{
  "hidden_size": 96,
  "num_attention_heads": 4,
  "num_key_value_heads": 4,
  "intermediate_size": 384,
  "norm_eps": 1e-05,
  "positions": "learned",
  "attn_scale": 0.177,
  "init": "uniform",
  "init_std_up": 0.0397,
  "lr_head": 0.00672,
  "warmup_steps": 390,
  "decay_shape": "linear",
  "final_lr_fraction": 0.0,
  "batch_tokens": 16384,
  "doc_mask": true
}
Each number is 128 + 24 x the weight over the matrix's rms, rounded and kept within 0 to 255. Layers, rows and columns count from 0.

# layer 2 MLP down (transposed), 384x96, rms 0.131, rows 117-133, columns 0-95
[[156 153  83 109 127 112 125 112  92 127 111 155 126 156 144 124 129 114 125 113 153 160 151 112 137 114 139 151 106 105  92 127 106 116 119 149 165 206  91 134 115 117 142 100 137 122 145 105  88 117 128 119 111 142 143  79 127 165 128 125 104 159 128 145 114  94 125 165 136 171 149 141 143 121 169 115 106 147 133 105  95 130 109 168 139 133 127 146 130 136 121  98  95 110 132 108]
 [ 98 181 165  82 120  93 165 127 110 137 153  88 161 106 136 124  92  90 126 117  99 124  71  94  96  77 127 107 115  98 120 133 133 144 155 129 153 168 134 125 133 111  99 118 161 178 132 146  91 155 135 194 119  82 141 140 172 105 149 106 166  86 107 130 120 194 156 121 106 151 102 127 144 116 127 132 144 111 165 157 162  87 128 142 177 133 145 111 114 142 136 137 151  75 118 121]
 [ 91  92 109  86 139 129 122 137 176 125 108  88 112 141 112  97 106 140 144  98 147 145 134 145 150 107 128 141 103  88 134 102 141 125 120 155 116 113 128 123 140 115 125 121 145 129 128 149 145 140 128 117 140 129 108 128 124  80 140 131 121 114 114 125 128 168 136 119 121 139 142 139 139 137 152 148 145 141 116 126 117 125 135 154 155  98 138 131 121 163 131 145 159 103 158 125]
 [152  90  71 118 146 151 124 136 121  98 130 135 152 133 105 108 109  96 153 128 171 144 156 131 135 107 122 164  86 137 138 168  86 139 136 123 122 114 131 121 151  61 164  96 117 179 155 108 140 147 143 125  99 113 133 105 132 131 154 116 113 165 144 127 116 129 150  93  92 125 115 110 206  88 136 145 148 117 133 109  96 148 107 159  81 131 122 137 133 121 122 166 166 139 162  67]
 [128 128 128 126 129 131 129 128 128 126 129 130 128 128 128 127 129 128 130 130 131 128 128 129 127 129 127 128 128 129 127 128 128 128 127 128 130 128 127 129 131 131 127 127 129 128 129 129 128 129 128 129 129 129 128 129 128 128 127 130 129 127 128 129 130 127 127 128 128 130 127 128 129 128 129 127 129 128 127 128 128 131 130 128 129 127 130 129 131 128 128 129 130 128 128 130]
 [149  86 187 131 125 162 172 121 118 160 155 112 150 110 145 133  62 148 141 107 129 146 122 127  98 143 163 101  99 124 107 156 100 123 173  91 110 124 134 123 128 133 104 125 101  96 137 144 103 135 143 113 102 130 157  65 127 125 186 143  78 101 135 139  96  66 136 123 112 102  94 106 141  83 128 179 185 139 163 123 125 130 146 160  86 172 178 121 147 102 118 145  92 180 146 144]
 [163 116 132 137 126 125 147 114 183  94 107 126 105 154 136 156 114 113  79  77 130 115 149 131 152  86 126 138 147 156 135 116 164 129 103 107 109 136 168 122 113 161 116 114 150 148  89 120 164 150 105  85 130 101 126 152  99 116 128 107 152 128 118 127 143 145 135 148 132 105 148 133 138 131 109 102  92 115 112 151 151 128 147 152 134 120 126 105 114 116 139 108 150 148 125 102]
 [129 127 130 128 128 128 128 128 127 128 128 127 128 127 128 128 128 130 128 127 127 127 128 130 127 129 128 127 128 128 128 128 129 128 128 127 128 127 127 129 129 128 128 128 127 129 127 129 127 127 126 127 128 130 129 127 129 127 127 128 128 129 128 128 130 128 128 128 128 130 129 128 128 128 128 129 128 128 127 129 126 127 128 129 129 128 128 129 127 129 128 127 127 127 130 128]
 [102 160 117 110 108 156 140 131 118 123 166 136 153 148  64 142 133 141 141 122 117 118 140 126 137 119 113 136 110 116  94 123 117 123 136 123 121 111 135 125 175 122 143 100 137 179 104  88 128 150 104 137 113 101  89 129 120 116 147  98  99 139 137 125 152 117 140 147 133 151 139 124 108 103 135 164 145 128 179 130 143 155 128 147 137 151  82 147  92 140 123 120 118 110 161 162]
 [155  88 185  73 143  78 145 133 174 146 106 120 177 125 161 125 122 126  82  50  89 159 116 120 126 127 116 181  90 190 129 142 152 116 102 130 152 108 177 130 115 109 101 155 130 194  80 140 179 136 109 110 106  97 164 204 144 121  63 106 122 151 142 141 157 131 128 143 116 138 118 135 110 161 108  62 110 118 122 113 147 163 126 142 128 119 136  96 121 143 129 131  97 123  89 126]
 [128 126 129 129 126 126 128 128 128 127 127 127 129 128 130 128 128 129 128 128 128 128 129 128 127 128 126 129 128 127 129 127 129 129 128 129 127 127 129 128 129 127 125 129 128 128 130 129 128 128 129 131 129 126 129 124 128 128 128 130 127 129 128 126 128 127 131 127 127 128 128 128 128 126 126 130 129 128 127 129 127 128 127 128 128 129 127 128 131 128 129 128 127 130 128 128]
 [138 119 110 119 133 113 133 140 121 128 125 123 135 136 161 136 122 107 184 104 124 148 120 141 141 114 126 116 110 101 138 134 130 135 124 119  91 162 143 119 132 124 109 138 116 119 128  99 114 134 122 134 124 151 131 144 118 148 108 109 112 129 108 131 121 115 124 119 127 164 114 133 120 143  92 124 101 132 122 123 136 111 114 150 138 148 131 148 157 151 151 107 130 116 129 133]
 [ 92 122 128 132 131  86 124 142 146 132  95 139 124 119 109 114 141 113 171 131 142 123 178 142 121 132 100 134  69 141 161 119 130 132 128 126  92 175 145 187  98 119 138 133 129 170 134 112 120 142 131 151 146 152 113 151 108 100 113 120 112 126 124 121 177 106 125 105 106 123 126 129 154 161 147 125  91 133 113 149 127 117 147 135  80  85 145 123 152 135 100 156 163 110 130 173]
 [ 96  83 125 119 168 126 161 136 160 109 127 144  86 147 146 146 111 142 100  97 142 120  98 143 117 115 148 135 142 109 133 106 116 127 136 124 145 149 126  92 154 105  76 132 149 106 138 166 109 126 125 109 145 126 169 147 100 176 125 138 119  96 149 104  96 110 137 185 139 139  98 149 194 126 130 160 126 130 102 102 125 111 109 149 111 123 131 102 143 159  95  88 117 118 136 169]
 [119 110 124  96 135 103 129 131 131 109 152 142 118  95 146 120 124  89 156 100 106 131 108 119 110 104 126 110 140  89 149 121  95 147 131 133 128 103 144 147 163 122 125 137 109 156 129 100 153 124  94 103 133 119 130 116 138 125 168 113 120 113 152 114 135 143 105 120 147 152 114 149 147 112 155 140 132 128 148 152 124 129 132 173 133 120 146 122 124 120 144 133 155 145  91 144]
 [135 146 103 149 138 148 101 114 141 154 137 127 123 181 124 148 112 123 136 120 148  94 120 127 151 132 117 170  94 124 152 129 110 128 125 108 129 102 133 110 121 142 132 169 135 139  99 115 153 135 170  65 137 117 119 151 153 117 133 139 153 111  90 118 118 111  84 148 129 129 103 122 147 133 105 134 132 117 117 144 151 107 108 153 157 146 108 123 124 119 107 113 134  95 161 156]
 [110 138 160 107 173 123 119 123 134 150 153 138 146 140 115 143 122 124  99 156 170 118 145 134 148  94 107 128 123 125 140 136 100 142 110 128 109 147 143  93 106 148 112 118 138 162 173  97 111 106 134  80 182 140 133 163 115 140 123 107 143 130 129 115 129 138  81 137 109 102 153 128  92 115 117 128 111 116 144 138 100 137 114 162 158 127 133 140 114 126 112 108 175 104 136  87]]
# layer 2 MLP up, 384x96, rms 0.165, rows 118-133, columns 0-95
[[138  44 133 123 127 165 148 118  78 125 116 154 128 138 133 148 135 179 128 129 127 124 129 171 130 147 157 100 166 156 140 129 117 112 175 117  88  94  95 142 124 166 154 119 137 140 123 116 148  93 151 122 158 107 159 154 144 132 107 130 130 160  77 146 105  90 104 175 122 116 117 133 109 125 138 143 129 139 149  80  99 134 163 136 118 184 125 113 167  91 177 102  78  82 101 143]
 [148 147 149  72 106 133  93  98 111 108 118 128 143  93 102 134 134 171 138  63 114  98 116 138 118 148 143 102 129 134 140 135  81 127 168 125 103 137 133 162 165 113 156 151 144 139 107 122 124 161 120 159 106 109 144 152 117 119 130 126 173 125 139 146 156 133 159 143 111 128  91 115 104  99  97 112 131 162 101 137 103 124 126 123 130 133 140 155 131 131 126 133 105 148 122 162]
 [150 122 135 139 133 151 105 149 114 133 132 163 168 117  94 114 133 149 153 137 122 141  81 140 106 129 132 114 131 143 146 143 111 114 113 148  81 106  91 121  98  86 120 112 120  89 119 158 142  95 126 151  99 126 121 141 156  87 120 122 102 105 136 132  99 103 136 162 185 153 140 123  91 146 130 137 130 148 110 155 170 116 149 134  99 126 138 131 164 145 103 114 124 133 161 187]
 [124 131 128 125 130 122 125 127 129 127 127 126 128 131 122 126 133 126 126 128 127 130 130 127 130 132 126 129 131 131 125 131 129 127 132 128 127 121 130 124 120 130 127 127 127 132 124 122 128 125 130 128 122 127 130 126 123 130 129 127 129 130 127 135 129 124 129 131 134 126 127 119 128 127 126 131 126 127 126 129 127 125 131 126 130 133 127 129 128 132 128 124 125 131 128 132]
 [124 103  93 173 100 113 150  99 168  92  88 140 116 119 140 129 110 173 136 163 101 177 112 155 160 151 151 160 163  99 164 100 161 117  79 114 116 100 151 162 116 162 109 116 167 132 136 121 124 108 112 171 176 143 115 109 124 139 134  70 106 137 112 128  90 129 136  94 134 139 190 124  92 112 105 105 132 118  50 155 149 121 136 143 105 144 137  85 157 116 176 144 107 145  97 128]
 [127 127 121 127 107  87 140 136 105  82 120 121 125 138  96 163  94 128 115 137 100  92 116 152  92 130 176 142 136 140 159 119 111 140 117 123 117 113 144 130  97 139 127 115 128 135  91 151 116 111  82  83 140 148 170 141 116 127 162  92 120 136 161 144 160  98 117 157 126 149 166 157 118 122 113 155 125 151 134 152 139 143 119 142 103 120 142 121 132  99 166 141 144 148 131 124]
 [127 132 123 129 130 129 127 130 124 129 127 131 127 127 124 128 129 127 128 129 129 133 128 127 130 125 126 124 129 123 125 135 127 135 127 130 123 126 135 124 122 127 130 126 127 127 134 127 128 127 132 122 130 124 126 133 123 122 132 127 131 127 135 131 127 129 122 131 122 125 125 127 126 131 126 125 130 124 128 123 127 133 119 129 126 126 131 127 122 122 129 130 130 135 123 130]
 [101 104 126 127 131 129 139 115 157 116 145 153 151 148 103 142  99 131 149 110  96 111 112 168 110 125 113  79 139 183 114 141 144 133 112 170 112 105 120 174 132 130  94 112 115 117 110 154 126 110  94 108 158 118 107 138 112 111 128 147 119 106 163 141 121 107 133 101 114 151 139 140 118 135 116 152 117 121 128 123 131  53 129 151 111 107 114 143 109 163 105 143 172  91  99 186]
 [148 152 122 142 108 128 166 123 150  84  78 143 119 154 122 133 139 191  97 190  91 122  68 180  94 181  82 135 128 114 128 118 152 118  49 138  76 138 172 132 137 125 129 159 182 118 108 147 137 130  89 113 124 130 127  93 103 126 128  85 154 175 116 109 133  90 124 139 126 122 182 133  86 141  80 135 120 141  90 100 110 131 149 140  78 123 155 105 143 146 204 118 109 127 152 147]
 [124 129 122 131 128 126 125 126 126 128 126 136 128 121 126 130 131 131 131 125 127 130 123 125 129 133 127 127 131 127 132 129 124 128 123 133 130 127 124 122 121 128 123 120 128 127 122 121 122 131 128 124 128 125 130 125 125 125 124 122 133 127 129 132 130 125 129 127 127 125 125 134 127 126 126 121 122 125 128 126 126 131 124 125 120 125 130 132 124 125 124 124 129 126 124 129]
 [119 115 102 104 121 120 121 125 147 129 104 123 133 124 114 114 135 149 118 142 111 134  95 147 114 141 156 127 113 187 108 135 124 105 121 132 104 143 114 127 142 163 134 106 109 100  96 136 129 104 138  96 155 106 182 129 111 113 144 150 136  95 130 116 132 124 154 110 136 132 119 131 125 182  90 130 150 144 109 133 116 127 168 141 121 134 135 136 166 140 163 143 143 108 121 155]
 [118  91 137 180 127 146 169 123 133 142 106 131 128 113 128 145 179 118  95  93 112  82 114 113 163 133 151  93 166 153  86 138 124 113 106 141 106 141 131 114 157 116 137 140  87  48 125  93  94  91 108  88 153 102 132 106 123 107 137 165 140 150 120 106 146 116 165 127 155 103 103 110 144 176 123 172  80 159 152  98 147 133 178 140 138 160 164 132 125 118 162 114  84  96 122 167]
 [166 114 148  82 104 106 136 137 176 132 127 116 149 129 109 106 169 139 103  53 141 108 100 145  72 151 144 115 202 155 121 117  97 109 134 135 112 153 112 149 121 136  96 118 120 123 109 129 104 137 139 116 145 117 152 128 152 207 166  93 176 147 146 117  90 126 109 151  96 132 118 133 132 129 125 122 140 143  96  81 132  92 128 139 112 114  78 152 171  98 139 119 155 110 118 186]
 [152 116 131 120 130 159 164 109 138 151 128  98 147 135 121 138 119 131 172 152 123 144 132 109 173 144 125 128 130 117 109 131 108 118 139 130 127 149 109 147 150 124 108 175 108  96 140  90  71 117 100 139 114  92 165 119 137 157  99 148 107 110  91 163 136 129 131 162 140 110 125 112 144 130 116 132 120 129 160 124 136 139 110 139 112 145 157 128 119 133 149 119 126 133 104 156]
 [134 146 123  97 143 160 122 130 100 179  97 120 163 151 119 127 123 166  99 112 142 137 124 137 106 145 139  91 103 133 114 114  90 120 148  43 126 150  92 161  99 127 104 129 126 120 111 174 106 147 152 156 131 126 158 123 150 115  79 106 141 159 119 118 122 158 140 142 104 105 104 108 119 127 120 145 133 144 141 137 143  93 118 131 127 150 128 176 131 124 130 106 124 179 166 127]
 [119 144 106  92 111 125 136 125 122 169 149 117 109 122 111 141 117 180 138 120 131 124 153 152 151 144 104 137 145 113 143 128 127 126 154 124 128 106 149 159 152 127 117 164 129  99 147 114 101 110 129 146 146 129 105 132 117 158  96  74 162 146 187 150 115  94 126  71 155  97 161 161 130 112 102  93 105 143 108 139 166 114  96 133 151 151  70 143 122 175 112 125  90 108 119 128]]